{
  "num_hidden_layers": 15,
  "hidden_size": 384,
  "num_attention_heads": 3,
  "num_key_value_heads": 3,
  "head_dim": 128,
  "intermediate_size": 1920,
  "vocab_size": 8192,
  "hidden_act": "tanh_gelu",
  "norm": "layernorm",
  "norm_place": "pre",
  "norm_eps": 1e-05,
  "positions": "learned",
  "qk_norm": false,
  "attn_scale": 0.0884,
  "bias": "all",
  "tie_word_embeddings": true,
  "parallel_block": false,
  "init": "normal",
  "init_std_qkv": 0.0163,
  "init_std_o": 0.0,
  "init_std_up": 0.0163,
  "init_std_down": 0.0,
  "optimizer": "muon_variant",
  "learning_rate": 0.00694,
  "beta1": 0.95,
  "weight_decay": 0.0,
  "lr_head": 0.00474,
  "max_grad_norm": 2.0,
  "warmup_steps": 200,
  "schedule": "wsd",
  "decay_fraction": 1.0,
  "decay_shape": "linear",
  "final_lr_fraction": 0.02,
  "batch_tokens": 32768,
  "max_seq_len": 2048,
  "doc_mask": false,
  "train_tokens": 385400000,
  "max_steps": 11762,
  "dataset": "wikipedia_en"
}
Each number is 128 + 24 x the weight over its row's rms, rounded and kept within 0 to 255. Layers, rows and columns count from 0. Numbers have three digits each. The size before them is the row's rms in percent of the matrix's.

# down: layer 5 MLP down (transposed), 1920x384, rms 0.0595, rows 185-204, columns 0-63
# up: layer 5 MLP up, 1920x384, rms 0.144, rows 186-205, columns 0-63
down185 113:123121155132098094120113151108120173150170136080125139172088113147124170174151145122146130148151140098130148105100108113144143158130125129115149109160113177130133121120129156167154151114132134
up186 089:146129124120161172148121108139125129182092088122177070143128103147129148127126117120140135111117155095135089086163155109112136150140093174121153115113098094140121148157178137127139115121160129
down186 084:072064113137167086108133169137162120140165166129123152105096120117123103102141170109142139115143119127108151098088136107160117092105126114117122105144143134099128115110139139157119149153129125
up187 102:124099178101105135137149119132105168156126115124164136134107133107140114129151113132147125105126153173163108136131135149121119115133135167123110136165069158179143093109180179142125144115127166
down187 102:114092055145146169072135106122150128150107135172131139160129096129127126085145153080152156149146110118092140163120148119131095124127131142084151119135135119139150118139077161131146156154122093
up188 092:149125138188151138109110138134104115130142137130104157093140132186117082088129127128137103125102165147139078105120103126099143116088117142129078141116132072139120152162154121104131162127166140
down188 096:091145119136139071163141117104164103129168096106120131133125144123148104140132159130106166133107151146133141133110113141132130115147140106103135097108092175166149148082146095126162098152105143
up189 103:127106136127141135090125154160109134113135149141085107131180109127148115121174122129181088150149115120145109158096152112105119101119146135134153126092115129149158124134151167122156157102133144
down189 099:175096131116109126104115147137169134163121139106151119116168134124130098158097179105131096125120105121148110147119099124140151129143111100108134115094097148101145082112174113117116127115137148
up190 100:126183131137132150113158116103105074156100120090105145143106123115150103121156129139140113148099120123096136112160136086114130122129165099137111169131125159139147140143134164097161144138113085
down190 100:151136134089135113090055147081174135096137139155208136131126136128159113116119120127146131132115130089110152116122170108109149105122119071164148136142127149150166145144137132164147126101121086
up191 095:102170084139164088134133107085139121170122068168149143158086110143129154126144133155127169133108181134101130083119145136133122110146161112127161122080152164133124174112164129154134123135071117
down191 099:118145135141112157128153126140139140131140134127085115042156129089109115146125139118152111131149127159108121180121112163130154137151135147124143120144140090115106104123123129108122126135138132
up192 101:162128158130145173131118105139151122122114098142130152083135099152098158082075100141107149170125128125097137165167134131132115071113148107149124144145140145135104145093143156114128180146145128
down192 100:081117114162112152119150130155138129134163152120141120137108123114128137107158146100160112110123142162134089157132070194149114119125155155116082153112147149128133137126126144142133116084088130
up193 092:137117136157135152109120141134104135102117112118144127120115123126119129112181137113098154103118135138155109082086095132101128168131148103172103124113147138111098120144110137163131085099138132
down193 087:141132121108106117126140160115088135103184158159097133148107131120112137148120113177166096119148113151132134125117152127155124095144118168111094132141128180126128125140140095116155138112153108
up194 109:151119106174178135135112098130153144111113085135129170143139114093114113152109154098155109093140141136134138103144114136127100132105129129121135111177108141103123132083184145150158143123139119
down194 101:138109155145148153129109145174119127146134159127122155113128116113145114128096128167126089123093093168115111105176123142118125126176144141134121162146117121155167110129139104159139144102119113
up195 108:139163133096126102151110109146144151118122095110104152089135100125160124144087138149115116139113119152145127184143161178125115127115089122111053169139118087113112161132116133130148146156133098
down195 109:169121103131098134129151171095148160117113151136154084140128123170155135127159077132143158131135122121079092122096129106141146161148097132143130150136136158141121177120118112126130162115061143
up196 095:111092108100116097119124086117106165135127073121138119106111153103143108107135138152139124143131133112104152096136107114137169177147146141113117112087114126153152102122142146103124151135106128
down196 103:148140118156118151109083152126149093138163103134113145134157119131121126118111133171122144120171165119138122105122094059162091143129119119101135113139188166125132154140126111153133109113123080
up197 098:130071123096126117163125062155087157132105159127144138120107117087165108133136130155115109108128121170081157105138148125072191161127153111134158124116160134143083151147135089125136134133111159
down197 100:126126139067141129148109155129161147180132133169125087132140159095167113121084122167167091164180133105096147124139145108147114151121074168125102139156186102164160130117096122120106101107151084
up198 109:119132115133107139083093116131087161144125080087134134101098111199089141091099127143137114146122143156151096096120118163129135121132128127137111142134126144074148171137105137150123133126162116
down198 104:119143147173159150130159164135126124136107136103139134133120145142133102182109077118121138134104084145128160121146146091148144184137118141194172101126158106136149092121142128131133131136108148
up199 098:097126173122115077121117156143129117130137121129145151176134118142114130104147104143137098147132141154117129082171117175139138120120119100170135176150153144144128103149116193080152094109116136
down199 103:084130129093131090137139132118144141137124102148130097136107160106170123108099114166167158116109130148158109129150141112119126134158139121159143163093081137095104149119146100117173133124123143
up200 110:135123098117118143087113150140143129154090085114117122120127098124132179170087114121094124127129138103180104122127137134177143139127075157136120155106095126143173132123106155137144124151130138
down200 120:133125159089089136117131160151134154119160085105170171137146110131154141120131109133171111143157165140176129134097114108117131113147123138113131143172131097151128120136122087143141121119128110
up201 104:121117121166088125122120129094141135138109096162173138095105131102115139133149140111177121124104166079105116149147070150102059110155099137158156153104134152136112139093131139115129136142107130
down201 102:143128153126130125176086124144154114135123081127105157158159104098090122108148147138103137135149125111130111126096138130113157112107137186106096120098100128120098120140139158155133112124132098
up202 106:134151156090136147122129126119103148149095113184116081137147081119128137133093131127159114103132090120126185108134175118155139141139131146155135153127107136114165156130117162148173146137135127
down202 113:102121095142103166126141142140128089099162149098123193105131160117135118129090100121117149138164148113110109112131068158132164137129110125144140091165123111182144095101145132133114125099093108
up203 101:079127152114139117146113128163123098174108143133108121143103159119117154156151141089117144137152124128131114166105148125143135098102105164169158101097139138144136126112142170106110071131126165
down203 099:151125126144090127132084132130120097108113126103157100148120125138142107111126153082119144166098120130128117099111150151148111147121123136100122142123157104076100123153102108140148147123153135
up204 096:159117137159109134120129129135117147135088118121125137112143107138090105090124145066087128129060168149134108156137146134143147138120115126144102145093106080113094159131188163143094099105108107
down204 093:111160141113098138151107095124112151123136120063134133137100135133109155149113121119134115110139150135146103097121128158141119153102116116147120142107155107110128127108116105113111134165110121
up205 104:112083096135150125175119099139085147129149108104125170153166111110136115165111147120091131145143174106103110071103104150118144109113103093134093132145105114117134129134099138107136134118124113